Weights of a small transformer language model.
Architecture: RMSNorm before and after each block, capped logits.
Each number is 500 + 50 x the weight over its row's rms, rounded and kept within 0 to 999. Layers, rows and columns count from 0. Numbers have three digits each. The size before them is the row's rms in percent of the matrix's.

# layer 15 MLP up, 512x128, rms 0.275, rows 119-155, columns 0-127
105:505501436563481455571409450506544513442525515469464582507528389465496396424563515471481476516591463497384481495490470505434551454539504515451410519527499562499486546461564439463443514529483500534416488453528525429500507432566468479531507527548631530520579490409510518547479594577461445516518433555502547547638570437469508456539493517453536487510417454517470460455559447529410453490569
098:519537610570574425489504541525510438500468504529430574492493439539539579510540513492501505443428509534565541535524478473480545476475552480514497429557519503622547531460479425467510436427509458619564500518484482458476489543397518504441413478521571541599566533489528523499493508540542451595557521509592550439444507399475546508491472435495440519592478474460515482503520356555554460431601
092:602558457495456570501502481486506470441506417476391577610473575542530545462545520489503537451505484491545438446476484534533381552479492553569434441463490477451444463505542513582515489470576517472552582533488492495472414455453498416499495391510477532510432530517531463571483513640525507536574526548475504475381410431515565468530463549550540534502548456583634485521475513469528476540498
099:462615517509449562432409526472502539520503440549536598545515431451419559555488383491504547521481461528424535501478483434406437602484441468545456516515579494472540546528548510452522482521467481537553472465549531441448552391567496442433506513496519514504526605528545587482530427491564466507499555449477509507413490500549457501454520475430457511486416521483471507575457485618569619490431
112:487431497448503526586517440436495490493490462514499459438509497494580559498579374473534562453470440536480505520460592432491434406396426453482462410434489433486525448495448449477459463561483407493431502480394428530543457485461479509533414422500436468515525479440496552484487454416496520517500466602502523550557508552493462477379452552522523424547497435499557457536467454512621482497575
112:529509479539515537507553387520532565524508510568630426507556467614455510473457475573480533537487508458513391558431532567486509570520448597544469578394461537580537488539543541391545501498589510487512611476488515448434492463542536503451513616556490507445522460483445516437479535539473544522509477509525481459504436450471513451538502485529575497479522482482506533486492682558540441468457
098:514508477436445470528479482466478397461502454529524426482483452492533480442464584495481478587476565505514533480466409472476474376469557499507629519521546486506586577497614389464393455618447551570510536453500417529513476529497538506464458471478521449477488567470480428509564523460524459485549514466586580536519460498550437546466546409552483454490500520421482471470510413384516498585532
096:424489491492498499477567486454379493466532464424485490436481511507506500398471404486469502589527531489451520567460518497436517481557370435465478480489564477485508459544566420433433470543476593508443532454544542452502440495449521506563398632531646518494553543540543505542511511450429434531538465487534453505548536503492433484503428409478602474471540544611552443526506474542536480533479
090:448462541487605483434563536473496457516531520465514514540456352521508421592462450475474470478459525505441521487454505534450542438440480427580518393461557574570512410486496542408456444448511537532460536414433461385457543521446445517459523531507489462541548542496490417430504561451473465502458502511563511564579441546510504440556495495536487407513468584507447482619512569496471498485403
111:438511542505565479404508541557511528529519489516503461441412440503447407377545601619478457457427512571545479514562448578530484526554590523504502536514513499463494496481488559592506612531522468520502539492426537455485531569425524499568533431515467501438480572483630524452521438503433556483469458537508606538534554492464484521490478492473466402517514528487445532564497627541426466524560
096:505490483555533536404553440533518508538507488536597537463471468521483568508521477502580660596446520550610528498463469515472463616474505474538539513467513564601417492433482434541579534485470562444521503504470500522432574485514618574448500490516533475546461472467565521513511406498519391487495535474494555518545421546524599466386462570479464470538510520456558470537480489481443591466538
110:511552479480505521520450381592401494490447566438579497481580475567422488524466460492485532524413437487535529496515521527485525433560469515547462574554456530473497496549557482475584435473517495416460578538516466507602472496422509496499540451555479459517589585459534541530400487472549489432543508389627515496473505396498465440515560507591534479479382491508576469536466517508527461466406
103:465443608501522487512505515506508522494591500392499480463524502446471475528442512568561550444540424507488472612524608471644549523417444534502473461399448566544544563595459471494457508550586530601494475434467495506483492556561574486511516490535548501435468487526515451433495495505460425442502433500536414484439576536528474482520515585374516542519572488429512482533432430464451546519510
096:471411494518537513486484497625493517513504400511529465488548475462501482489444505538562498482488550497555539565386558552533508511500440478448549473571440546516441587495368475517480534493599420509525510541387497394471431510486457549467529477468505454500501462575523438465460582533488437461407445613512545489502494549426441451525553528505499510551509495424423437602560512556526574600480
085:511565487516469487467421444506556477481505438471508536510596504428527515491498522499512510478477495492454514467510576501510431495633462515553585519429550453477494522508501462574586575458519527465531500454468442510570535568573431342580398579472521438609448503422482470493492469437394490548489570401501430462507473562496538512555499578557473466556599496589455463435517470530521484545469
103:468508532524556403465549540560516521552517541497496421525475518467521502523542563442530538478485408503507389505562456505527528487547491359506412489523503523452486455446490474475559436504509490560453521490485529555609493419464572501535410396496489489471555493600598486447514547462499567593535470476493518534430598482569651425501520424539486501552496534451489561405435470515545531532565
096:432435391552618562570446513562445427539500535403599438552516597433443453551470461597482462468444487476563576445467432546518486483514511518398499607521473512557485545507440520470522542591472549483570574577539426577497521457494471512479558499428476511534440594521439539541456538479528520540540529484484434485447482481453531443581473435500454471536478398532503508489516511467490526490453
107:412541520534529490525594466529465459490478504455408466555506494540588425538515499525534472481524517533505447459598565470436533429502400453606559454470455519430541634566441500502516470463532487482392463528502405441501526499525589475434410533453570487537504367492509454484468547539420449540581511482529463557487489449496452451476535505477526452511500474543453481438585405557479567563540
093:420444487499533522499574574395489385467452520476461547585432490530496637482484525473512468528427536384482478514508565486559471492541562518481523444500517567470543503488540529504543474568425551594505502499485430458477476475434433515548556456504581400597539541474573484472521509538494466457522490528527474517506391474432504525500514553564421452429395441491518590563512492501440579461594
097:509524396543439513415497501480531540467542514476474471569492570541519493502474403536479489446477446525419451415532480439485393498595379471466456476448501577636523586432409537488458482534503455546516472502544497509480503547564547476427399498471432409463477376567516521464408553442510520448543506489419554479487514467456519374481457499496521465544546571499461509497451518444546480516517
096:532507568465510547574455490573478459587418518498583475535523514511471431414480527547536432507479597406429535472463440424463649489501503514476537447578529544556511433441531362510537531579442498485559483502527492530476498559466526457439538509464535460524517429501549547610513543447473431499519491505513559509486394484514434460564522497467520514403468499488462501619537580541534587442505
096:463479561522550508467454553489433450604575460485550497529447535547494534510546567453494458472427525440485389580506511496455493503541450517504525495448529504454469491474568504479496610538516478533514587399605504528488444507573467505438538491600491477346465481560469459503555465574466445527478590484530540575593527515369441475416487503500596532527459539555567459536517503437463512555437
112:476563493473579516501540455379571535541485443484547476492457575431529480391405485386442465441518470500535455608447537450455500538455480493598501492412484460450513412567496464501464449480510403464578468584453494552502475498505483483471568559544431437427516460478506464515502497530532544503509497426478435459492502418432487473580514587417506461540566447557583514468559508393491444497453
099:470430431619438513441509531587425516522374551555414553506546459470502477535469529571424547505497504515526531545427452489529593568456423549517492528473497498497495477592521495506495496500568496436464501549608581501509514561509538481501475533561526510568476505504461509533466483538439543602613582618491507466517402496439430525444509456424502440577533450498552419512416553432484520496511
101:476505541534548418340488541513596446523399494480506539479403479476428571495564558524384547512455428431504499521524494479556520530457509498444599529519512494563527448513517571484489445486551548551533446522502509506525378520543550511514478480388472515516507583574550479402443534488545520448525506531460497501464452592478470460562543558645550502498513429432524502424476537464545468466449
108:446534469392549515501525436625501506403527554489525436453480474430527452575577500546545574485480516505501536522485445499533524442504500487535431484505478448540475538491423531399487529464591464502498480550515482466578484410557520398479508549482385487460448496488534458516572505404536550441545465586515532492620429469439521532539524452540396506528487438596559456592467549495433510558560
083:498545481570554522572556441450581457457527478524579426417514475476519514491478470540484514499406450548480471565546533571596472566454582465444507488494425474506535497562514403494492453472458486476629537544473521497409528526501487491577505512536548517448527508464473470451559498604599485549516455438445531563519467498427558435506540442437453655504544496426496494480475484519456555386601
088:561445538546453568485459471485463574456502447580420483509520533519525465490480554491536480520398473547478433580526447469458460503565423515510528559496570534571551445465554550512535467404522478466459476533465551502463512472451418521412590456544530509456532462493476478515532476426560426488520492492639566563520558598608428452428520469552493581398592466460486504426522445482540560422513
103:539482550544559440531518494429637480413470509426566504527522457492566430389558483553450564501509462529585603430532467532432529502486540507502456443470443486449470527454443538460507464402490401502510453486435412410471485537493555487543505434475489482503483519529367516447483514545499542451475428401483502451481467488478425458486456522454461417506424612459581492496553555507507512588487
101:577477428513568490456478495538513433498481502532483419469469476490483507559540435480556470514519524515552607514504491541545391463504504462507557541618509419473475523645460397517444383525558544627492512553434526501513486555513509414465472451587456524486511460512516486499570526451546415409580597492548486523527524472466476502542489477534494413540490378457549519463437500501413517563464
107:484465549505514500540512412466486523467496482425532559458512393498523534595536547558584566550500493522514523530484592505470473561545542473531463431554451421593490585521566478449495452483527517549461487477506589420362472449514513535508549562560486475557550521602496407423452448527566514441455585505507402509507509550521579425520519548479554487525476537515622526510387514523550476424537
106:511611521420524494478396459493446484518426520521587545519425466508552538463503436521528496470580462433556479490470511531549475410535507465587505567546421478525463486468452421388527522438508490479484440560411465586467564550494430463524529559514460578498475394455597577538510466439563474441466517496535481455591441508533479598625516440487431498436513488484464510530455565472474550544486
095:545539524392508579500498514564562589417395594547483514455470512578425547492516463492490512616395559518582610389511467458526609565504499463457517508461453461537568449539492634534434541599570543551444461504486551529482544450491456507510517578514520460534484489426505485503425490557538550498529486441471493511500486544561530542437502444475473462449408567497531511433483484503508511493532
109:550515456454467502445631439508453533406513483426409427577462437466466453529516552421603543495480508462540543502549419464516493494484526478532519488419493451501541498480469451541430553561512495496481539513472511515513517467458582502491489434448454432490427418607506489547492419477520552431633524477524453390542522550481638528459520464472478472511447550425539512524572494490600512582559
102:495500489484448491487488513477460517503543491372466592459490472477573585420515474518549502528410522447537479492502622481403433528489606412533400420582481559478563450498571530525519438447598434477585443452563459516497533415525563493550625602476534510561488478493579408471444501470490498456516534595565426557461483515449499464550463484463463460465505498486510499514495502457522515535446
117:423542586450509517499521456501577451500577516436507439470557513573546482522516500555480513558484497515561488573513471600512445486576480497488541447527492454463570396497522504512417493450492463544524484517622474561546539481403527516604432473374574567510562615443491478496519579561545532462476461573545559564484524519570513552386580471498505548479492549484630502552481465483492500455534
097:400503581526459461543481512507462469424440570500485504518540503464559558582525581495611518507507553485528476586545518472567495517422432485461485534576420499440507548447458498522498372462580476588492606559505477583515485500455489509567429500511505412561525528454493502539476501492481520407449558570452452618547529437520587527565432499592499513545558579490516450486405507496464473448458
# layer 15 MLP down (transposed), 512x128, rms 0.234, rows 119-154, columns 0-127
110:541431571491645528505508500506544565522487488458436428454506440468452461510536503553498540548496495528486575516448432523516496520489603506467455532540579404546554525488494516518564563524519611529534495514501517377456555477438441507519518345489502533528483559503522484526445547405527414534524483436578561544534521546490549484454499384469520521548450552313528554500531486529509507497484
103:424463524426444460518512448588411543537579516446539482507473510464560482551493484520421543533520484411435463533478525443455578518444535476526443591396556506455518446495498553527519493527524485527380542428427558529542512456391543537652531499472427503453496631472475456419529493415471463492430538490513555448567576583508456556499522530473482512545470507500536487520526502430515443516408
095:436499491486448500517436520554452478631474525562560419462545394505500483514523455484426464547455527623533501511510425487466508516482438471472548562461496505602500570536543482444477486629496459543489505428469447534569626545544466489519537459532509543607557505473501559509545469417472463520480474480588544481609567562464517510471560486485496564563361480462480510566536460532542590500501
102:473455433519496551544497514519463418555428552433520532400469536523576468481460464539562479469494560455396477498532479486557493412399482547518504456425456448531497459490509459549509439573509435543542488528407522525554479478402411588489492512478537484485436502608485474471511538578477488525498440441500471519504497521593538468456434391513634495494559441533480398404584516404558512500522
114:491494491552466513515466504421419430560456505424568490398496484458432464432526528523526347371462433473552497484526507576502482518547518489545532454474445512615514425365469419535454489562499497552537425492481498437531526381506482548515461494521499472509539514528600514476510452497481555494402454438475522517460598534526510505527543434458583434497518374561501502442462523530552499479487
119:499534505628555437530375478503461552539540498523461482462417585415445453472494520439476606542498452513506604516548376406437532483504431465445487434579533490438519514485474507480519539526427441484538384531475450496463462545372442536476496432453490505489489555394568456520497541477484447415508446464504493576438511566516476531532520489553488477519491544474474516591526530462489437490586
095:502535553442384503467507526424563459530550454521444509567513606605560595464549379517479518474515452405447521488533557562525478562466528475573513486518425603518532499530435531612498521456515513472496455577439552458495582564589500439455535507505511500537514540563452418592427530530549506493496464466451465510462562456468635441498446521413569523517462532508496467506520528493448512438483
087:483511455490544487461559464515617469520582535477561483390511458453507436528463534563449502420484540522436510501513573602426440434460503534581488517504456473519468475554558599499489409475535412583441452500563526649473451545383505469456508509532479441497421453537452520415453457527580539504494551488531430518499466504472569556520457503541490529503513400494406561449458477418530542517476
088:585560483465460467561537528492407508580496584509449475520611472513511411543589517496501545551572385389480510505541487524500587604532488548479481601438520488501533539497531476461597520577547513489528534513564502529484479548457502555615509531498448514564499461471547455515534460443465428574542503550463517456483567458451432464479515573456540579501417428522546489421536554466494456378493
110:454495528500472515455457445397457532487412467475516564595459510574486556495411593553515562510494434375459515526571524406561568596515489598522511507480483460458547449594441518391495498526503511476510464493586506504585391456411482507511520601488492495550510482463433529538472515481541525555612445507511507444457413559522457502491547509545533522500549518434581577412520474525533509473488
097:451470439475457552534408635473570563438512563490492512480435457463499487517468441537512529430465517529463421465501472511455486504514467490458537579473519371399519483551406600450478460555606496554506446501532444430516482480581580489443505531546509465494432477497462478556461487528534577602451409472444490485428505477452489530487567511444490462426463377475432567491500526471513436530405
111:469505538507468457556510356532426477615497480472468523483581398403571550501448476414444465494530512461447522461468458528568419433442490496527507528463501541475480499530524529468620539550600449486484428502398475486525555455485524503443518526545458490571445489504499585520554473586487451433540626562512417536496482380487518510419492552527576472523477528481532459543437452495446548501442
110:558528538518485505472439475498584470509491454523473526468454588523509481494554538438466482512494499510521421538497471525450453591456441585457488556574424428514553463461506497520514523430470588493583505494452513498407536515499499470520554465407570529474557516518425524358500542548610592503506486502488522489520573481431503545458488434605369419532369512415462475523422587460496546457490
101:571573458527514419357416533568582560547494476494529554470425436520480537533468537430457446425548493544476536482523432470563547549493533469635445563584473542551502493487533544502468528451533505539572407531537507508544477492436571458550448433542489560500456534504508461546508539524479507479577509554543575512393472585437494496540574477479457446532587489512609472470543507604471440523514
086:428471385435436462566567520536420463551470530581491531472544511573456504516512567472449498535485466465538523534521560505439513505463530472476435408538448510463400496481585524383408461495477574509628548499518484546432476485399546473612534478532484534478458449528446454452535553510554435495458442572571541543540411567423447470524435429503507518538576476548531559519452463516491515433506
108:510462516506501493506538496517628488548404520506554443467459370519496483455476535520417554482596530584378447503496489553509471429369552538523491493489407410513496487537533479441545580512478513499530437524473498467521480578542363434500500463536485465534549414468474560636578552457522487485504554497522579525538479558499486545452444519474496602526536500470519468531528524474545392530553
094:488390534506514527579512507474445528506530547558524482429446507521605482423488501461550450445484516540515481524516451583486508497587453536492635472506522545556460444535466486571514498466532446504512482577475479553501438458640419582406512488439452550529371495489497433458481572540520477559475423458552460518480493539447464490526440468583558543416398461459583513525454454565573504550450
118:484457291478563542510449449612619520495533452565571482486498482527487508550549458430566518600486480499446531455508544547459428513487531505472492536645578531605467569395577504481455520474517436553503476481531504472492498521455474541553493516605483543511512489479470435517436507471522504572443475548519504570467494504514403507585508517466536507490598476563558503495533517475538448432491
097:592551449524530394504465483524494518522476552478490488442503547455475350514581538550389527529437510534581460471495435478437503540562543523539503537534604407524429519470434564515507520470459442492511516558593559469485486437421476499605501474497461450459529433469488502614533570513482455552554516473463534522509531463527478461532599533416544476542553489559482451482421504449541459426374
086:498505493525452587530452478514486463429496551502540493539527502529517537483533445487529492526454522517480394419504528547532555448435466522501509532449497516510510540478480504545473478431547448525510518555574492470477512535507537572175529486519544526555444451575470541473487528520526423421557551532453530516457404547442493519466487504454518544540624471579512529450505523489464472438514
082:461454500437496460527459482498492555507532502413582507488459485487485449528437417508460532444464507489467458563474494547452580501521463487550538443429475527506521556547445528501520434437451480523456496584525468553523383536660535571534460457579580509565481523392524487506478472544504487452429417424502530417467439538510327458476531503478371512490487440461512463578498555480502540538425
094:487503525564491499461485501489520578437503466537504481399408513439485414422443458446567473490541528430479520560478442502451424495504404470532403455490440410487473445455451564466471529507505468493464537480541503676471353644477553438525489498544527510495553468575540522457412425525497407475485456483500477523549533439542556524583529522460518540456432455517461501541460436459507518505536
106:427523547499531451445559435531442485551516547476470449526495551597593509560472490535455477454563489543523542485481467506451574437561579516578528516495555569551524582527494461560503506549523475446470544472520552594551484385436538492525444540521461407496563552505517507493552579441445434570456520460553559535434598575613413466525507524507495478596455480517549474489507380503526515555600
097:460532571531511554499526560502591505454540495460486525415567510477524629556451513505408505592410420520485433539506557482567531530458469444521587547493517462549519520520429460464468486573558523494581490575453414466475478474561411537476513553487523466436551444457539529465569483568466613463528458597506527450512614516535502457432506529466501507501483436420403492533622488579523480530483
100:542512509418435547526451480490555500494495489554518523509537512600471499565519511546505454512513529480527479442392537464483580496457481545504482465535396450417434498485529533504525615566406483439531392616493471429444580469445404463569502538554507493530422497511565419548540527571561494581506499560621513430592500498512485567475449496456458437585513515553466465471481431433471471538440
111:517531496499494510400479469499495552528486469502488514480391503500467495402451384438560475433508494433512409407549583447477528493495633521476410441578480529490553441533528472571494475502448542443487511485427553520502421542474547478528561561520448460494526376514464568474457492588539425441503554421536448463492493510604540394501477479516481495547384566469564449513437446489538490533543
075:427492477446530506470440474535504523530544413415539550494459456523364415508511483462461520433500558578554473436483491546432513492552517545450520526514577458471491425570574582544559565527572561551401554446490539538538515466465400480428452480464439490567512438622552629608423489557552453462497484495565459495474551491508484484512432493453518415477537499491458519471463499501547496581461
087:500468468470496532566461563532628450589521425427514478459442547542434565576469501479463462444583540504445459512504501509466468443414496501466418444526497414519508544463541502391447487600533510555514463540434428511525434459547514585515470534457538595512554518507510462476590484439562560466467535494411471440430484506495615481527521560466486457553556503409400487454422583522481447466497
105:566430434498526472423520465502490480563485485581518567522512555518538535404541679513511473620573469499567440424515405543422532482512480530469499548463498492590548510443442467515561494411467569483458458484536457541622432442440552528479462511410507498389444440517501471543510447458500470470549483508496487473495461439433487512462589464505545467540510473547399512504533454457430430499520
100:567585463409486598567506476479435538532509602521500549543549492463517476473527499526558544508453513494531495534453424470512560524536578509435391493475505493534487508480549464480562536500533494538477539510447453511484516459439487444609563416521470543566535501470461479438416542540403529608502486522563524474557537476437542511646584476521515550503561556489442418505535511470382441585382
109:558566494476534453475514486520569533502550541467469543516472480499454539492533587488504436560428450525487435411560470413419530519500530449441459525507510450419522448518513550529517547539540459490556532450491472460452547500437507427479496499555578494503649411525554527505542507416423480554515505524504495540610511516595589569518416558494630535502532490519554481368469552538501527589395
106:542422490549498531543527399465562425403491498572447446575375451453493514532489513496452484573533552452519580553511432397481530485425547545559558434477472530494576490494559557519532549496496546452485501530501551544494467414514523450560387466561535470480450610575473425466476548523495497443482576570469526511520505414482401523459508527586539465455474493468599505506503473524502471378451
092:547548404452530505454505466500436505453516496503494432553546496455566499520586528544486505420539453482504449560481421505482469532441544536504545425571506591502545571481484433555623501534550472471507525478487367597492457570470562457579545608555450536543503473557519496567498490465396494550512489483418537518582562429510507535522462565496423466518468477542441521524481465534411467579368
112:548480475553546554426515400565524545509471659594463536512553498518449610495499412498561472498566564558501530469402478472511507439527510491526543623553478566503529405489557540467552472513474549523560456544486439485559578484512455523490478480556573477506463535440460393440436481482515524633488410521461520542413492491485499451421467463440455455469466469499434502516535430417492522492507
101:435393573418528611492499545494497492511412527586515531481538431629508499554471500563375554557547548459441493496553491586572598552474506435529504448479531556496485468443460485471484491481454537509523487490527476446547555518573497510344549494534590544604491465475536539581512484535528482465510469468526480381434511433504535494445497519512494502573510538422546560498540517593477451520472
123:509496456492465491535638460464540502405438364467516509475511521490484507511463532441497463460532521463460486496436577463565486443436566450516477487424495484518491480581465469547487503478485517439473552459549506507400416580553497459459512465444424469510463339553449448538437556536524454520520517469435426421604367490549503477501485590561514596573491577513508509485474516511527428528452
# layer 15 MLP gate, 512x128, rms 0.255, rows 120-155, columns 0-127
102:472563496499599542440482597553456482490534448437525554540513527475512451546463521513556446531571508495481472415516508532460583417422562538557476586431515555534361465494511575484489530508548537490468546472412447566444550528412519574508481598530566601530473480427471518601505543509472500482517486580478559372500459575512358457546519469524448468454531508511481475482566542473469517506479
099:497499473525536435486423507575579476544555594552505560459539441416509434432521464529485475528480484553547455460499394562495511583500473449500539596471439529611511532470456515506527424608507496543436482514361405529532538391518507573506490448574476444507532570464503561530465550460544533564488496497552567577455550572453572478564505499522476438520461424462522491591551457545550538537511
103:517605515567483558487428481535497374469581494444489537504502469436457434421493465484498558490564522495387579537471456448560459509442433506511465392394505455413524595529473473443576509461448438563488460451506503587657531502543546490549532524437497500496434498491489462554538487465492532456541496498499452410455468459423515379448482500501498513503543606507502494572513545484439473536469
103:414458462551564529386451474483449426491462519505458499511544394499463502549446553525511467438550472519512437391540516536549470518555501516535584527579441489511514479444474436409554516460458584505569542437515569532460584621495493473554406481447413517520500509560543540477515509556490398647499499474464499539563549496490458493550483499436503531576487480541544525519471514440461476458640
108:538513479481413534536537626516502472476542434491540493463510428482508428431539529493415505602432385535498473473539431477440444539577556495543592540464483510544418455468483478553525561461508449409545563541505529456508459548505518460544566496482523530511500485530459483531541411504439576420496466486480564423480489418505466570650534515511495397636515532503501424475521561466520490427456
091:528515494477566486425546541580479526493511582418479506489374477490434452520463523546531492486578564523548499437554436435499513471520500525498552517555563470497578489472592493468461479522457432517399450452577380521481520591472496607399481487501490522481520483489576534368569425429495497482465429452561485469496444508452401453484470483628502419482465503547585539525496525476502460573485
097:547509464478550452531501490511564539473521452484520555491485546477618434408442595531475463382515516447476459433476526545473589484530530499523507436583539459559411474553572528554518463502533441575446562543598475449490517416579514447544536585454472601562482558523470492549442486544466523475441507562487568475514473603492405493479555529452429517477466550517511565540473385483544418477438
099:514560450522616525521528542538483535513492504482472501620551404434543514496523526503488541483440570570573563514542459477505563538560419519575592483434399505434547464509395522532475507459483424547512530422451498455448436523477552499512467529558505554552556518409556527472451494417497437575426485376555411470579464526446503480547545477526523452570548531450455503591560543536523528488450
104:544558469518462560492590616505554485513498530462472592532512476495454522505565498448483496509494483575517479593566510504568549423485454489528520534542432480502472422515535505658533450469424484520478464495416590573491512538505476452432555455495502467498595523540537423605534573609487506484550573426469594539545522570570490537480456486496581510512550528580461393543528560544566505457532
099:407516532533452519517485533538582419438456577486426553591418469493469461623504440524589476510489500470530521446517472536451440403479426514465521518507479415469398531548519608461474517536521469580523567542583484582546553533478521520408478415449528448446426528492462532582531482583465490481445645500509525534458446529538487460553512449453550435466428505503490504456509526436528455469547
107:507462357465503576573499390497483421533498467505500531589487461518627510438573427560468508496449421460484502553534565454531537489494508443411494514453466464526530485497580479476496489538404571484462532455519585523480494450526591545467571527450559432411499507398460483528444567483531495475504531460523508522475546541492476571511484450573556585499417573436487516541582537450424483445592
104:423499417491481509560475491502529425470437518576425491527529433609566486476500499576486464451465466439446536498541563488400492535543560593427603551536477440538498461497498539559476471504559555629339455470528465567565483415587533534432537524464439470601542545497540511529444492531470509481461463440468481552545476502483499442459532463488551431502532506498518523531524471568462409561580
096:431544495511515523497475556469460593461506544486526404565566553477593467459575473460487531519453585439491527530517569529497477555446361551371445560489467500551481501499484531458499501561433535495496535456489512577499438409492569534521538547445550604496513535549555505454494608619546558595397562516522468515496523557367500525489475453524488558519528512468479539527511568556431507514528
094:467487570510575460446461490459565548509542478488427450553433464493498483460569400545479478383464556519473541501554563515495490506539442527535499538419486502533545481476600478619579472516458491402472521510532467509498426514514497488416469507439502409485496682478523443481506475493582545502542505496482554505499470507440454509486489514559563498478414433444436449394553479510550343539551
103:590495540480446525585409472467563501541520498511506436461568503473555486443492379495495490457426509459467486463412528423396533549498463510575600478483535451533479510513470581482429473461438473465492562520416539583543520455483464459456382464490435558546619413386478536422530561507480463543511432470475567548480536588440574499444504525513512495506496434489553568539473493560486510428457
104:455467433469531569414441501459559508429507397575519485438533384475530482439465542491509568424582513507384547479556525531436471483526462449435501509515614494545490550469462471502564541511501508552541507627554603482504475476484503424493536510505534489412547468431448477404534510478458540477586435428466485502498492533436506562523607598523532421560518533424439499561476501520445455536506
106:530520500557578557486473402514451473490530541386539526514473560541467593442498500454404464555480516451519429501466532490498579537589503502491521567545432554512575446504520487557499569503501602479506489476469587458447441442520521547528428526422403481525392574470492511608432422548467457531429544532514541476449487520541508544590463530554546521508464523530424531559552569545477497359479
098:542484493482568529513592533494476489531503425480459490618435463472473448481428578447507502618502516481500445598517463583520446674549565490364578532525535507505497554479600464439456603402564499554475495456506494532517511499473539589544579492454572450454536504533530459475424405544449532490458499528515477455598471516474463448446519509534457470530495538473535549503548535549548490512502
102:488525494423471485496545536495497393475485576540493471581506484465447522501454533488511596518534452455588525481583492500587495506522484519561496489435433466546582324531519527491508425463449447397507519515464496526613460472502440509640467502488561535466523594499511421458497533535499520487414476471545483600519548503443564533477576529435454440446447533579404448462481536442438463487486
104:522489454462519504602504477511512504567433398551475503498584509505449545618524513533491542577474422509514534487554522512520420428556563487548560487493540486497478539549567540504516513468477534448464479457372599517487556493516486510500456546507466525468499520495407451323443561521494508464498561524486427479436538542417497528548518527571474472500494474565480573331540431453411462421499
105:582452485583581539520489508544451489553431449476592519568471569417546612463528569553507527515530495450513423467514493454511513534432529505660459430497572545594441484367518427490549458401457497458535500538534433423424451494456515526486456465510505507468464544512544501609448411449567526442489515410562549460480520449514505433485497522459484501428500546516456511458484533449483450459509
104:523415478525485433468492453493396551523556546507520530431541470492525475549473476496481478528484438540401403621490442452488590508505476554513460513516502561491560534469411521570409522549508432543448528594477526613563510554489531646504455524517503460473433550532557479524484485538429476514480492495398616601497492523598476493457406522423486427485508517480520512424469464451469441485557
097:517526555537527522494517495546542408505533500471562421518549497482441498515411479475479468476442437471501520545570493468528480501475484488476488515487454462522549503464426482545396523599467608520488596519456414453432442529411427569522533405457436566434578515410584506421476533531472471437545517423482493548498599533484523463572469527440533508489426609413379542502541484602527474477475
107:452493537484464513483550499505540546493486509445479436458443442453460447479423509452475615462562602467397473530535548567518474517558571523454554505465563492570544454613398407501523443467558484496490453436502460462470464554532532455463409538485491495523536451559439477508431529541495467465592488442439574501497466485544397431470502517568612467528394423549508565476516481502443552608535
105:540532549525555572592381456512389479580396532462527470490447502518442525485495509575519457486477546420567574524560580559560427497473514497575453482518552495421442515440474424540546504476604546423486553488526507497477492514434445566417429429499492530463485450484492504543497463502448498445440449493540495542465403482565494437595536479606575472563558487521446535496441535571478486414491
087:480478580505575475511462471569567522458459455392529472541469390533514556560519445484539413427517519487545531490501601517492411449488503534521550439589561552574471542526486447509511600489447499565508448464544593614486514446481466441510412482516452461542501591479516455583549490529511464490464478508567522562454580598467472448561447560462530522538425536475432505497424536584511423521569
097:517588467451543448501458502415504487456469557485528509559492468495515499496454543540642535449574521556533533439439581505673561503444492497452493510513505431482468492504457493585499428392437426463458523456520505499455464629529517466575511578600529445422464527543484479402476382505495553478598548404491571513549523537538482438522486554537470495497455574512506528498461507499507507520545
103:478488523602477509468562543418481580480527572444596421535561426510494566465452398519529522425443561533415472443534514447516533518517497515470490504534538497455447412380446494580381438537454506444505528506476463477472541464505481501504465498496533445558550573475460473518520461474476519513508481477466558492473624521478600500525473507447556412554490608390379499469476492583468580490490
099:572532541519468417458522448470482527523462486595583489521466493609461477497451524517529469503516582564487576406573510498530506510528533520475628468536515550443521521404473567541480458472502523536533511524580443500580511514554545460470412480441429435472581594554496520575581514554510468478519491438512459530341481485496497511558559488518397484486408425455532465539527505468512636462489
099:509508545508571531586509483460551387507483471575396594465469447432506511533539497427475446520526556546446526457445508474554513510529605490480496437485492502497628487439526474440506511549506510462524476431501424506466577548588399518508487546456470568523493579546537398470510428525454573492536509515486517428532518512508594358442427531478535406572559466527551466511619469487520466515519
104:464533518565545561457411459519443582586503483506443447433613507528474472480432583455497425570456474579522494471498496513501489599621516447492488531501523417496528512522514467431511481495456486501433540518560512481565548438507504540535524494492469499483566427413451526521582478415474527568509546539550460509547536537493546521523409475459470658572565355547508530461550518521441527484402
100:522431574501556462491542525415508483519439515517495471518491456582497510453460498555570434570450543455513570426526449459584553532462457499385493569393540459445534474500528482553508451559369474452484520558430552487437523448475433514548516481490459497549513638409495507567466456561436611512521500508480460528438498624527550524488521427455529513428476520595523566560475485487535568458529
100:554488445573450597513454380537481421553439467547547460517475500556540524481536511492519408482499547515455528539471588467488491475545439401513510502568534446585511560466532429496462428603522534531416572478500578458570468491528480506499484568521483463471453472495464442421385495533511473552507490469497504507441397573390472485564519505409476400404540508558457520596482448564483547481533
100:473512587482504519465514566511509580489439505581479437505491503603531540509551478493624480593423508427532552469524484509501566558491536476491487483456477562530494520456545505494531381559541428489521528545345459504523521498532567507502559513480350447544462560467487554449456529484474460497514473556638530472505535505544567496557519538436567472469474473509438407507563551566464429508378
109:509523537585473611527579443408414496502401440427627496485599474495513515509424535460505492478465538448441499400488588480501490403464519514497531513416408511475534400457495510546538501454420407479478522437520514542447491497518552546536479463545430427452457407494482523574553591494434468522458475488494425428472458497568463461486481501553505601471480512545465456504604513462461519526475
104:529481487415477496565424464479492460550521569535483533540536431459444448496423506457424390482411510448548485574445459467453500489530453488460551484460463483471496475542384399511526560445493506522520474608428503464505556523498546450422578610465442544401469528581560505454574551558481514551455520514465468487477525605518475460556443469432561510543500524502525428435388411474525574466511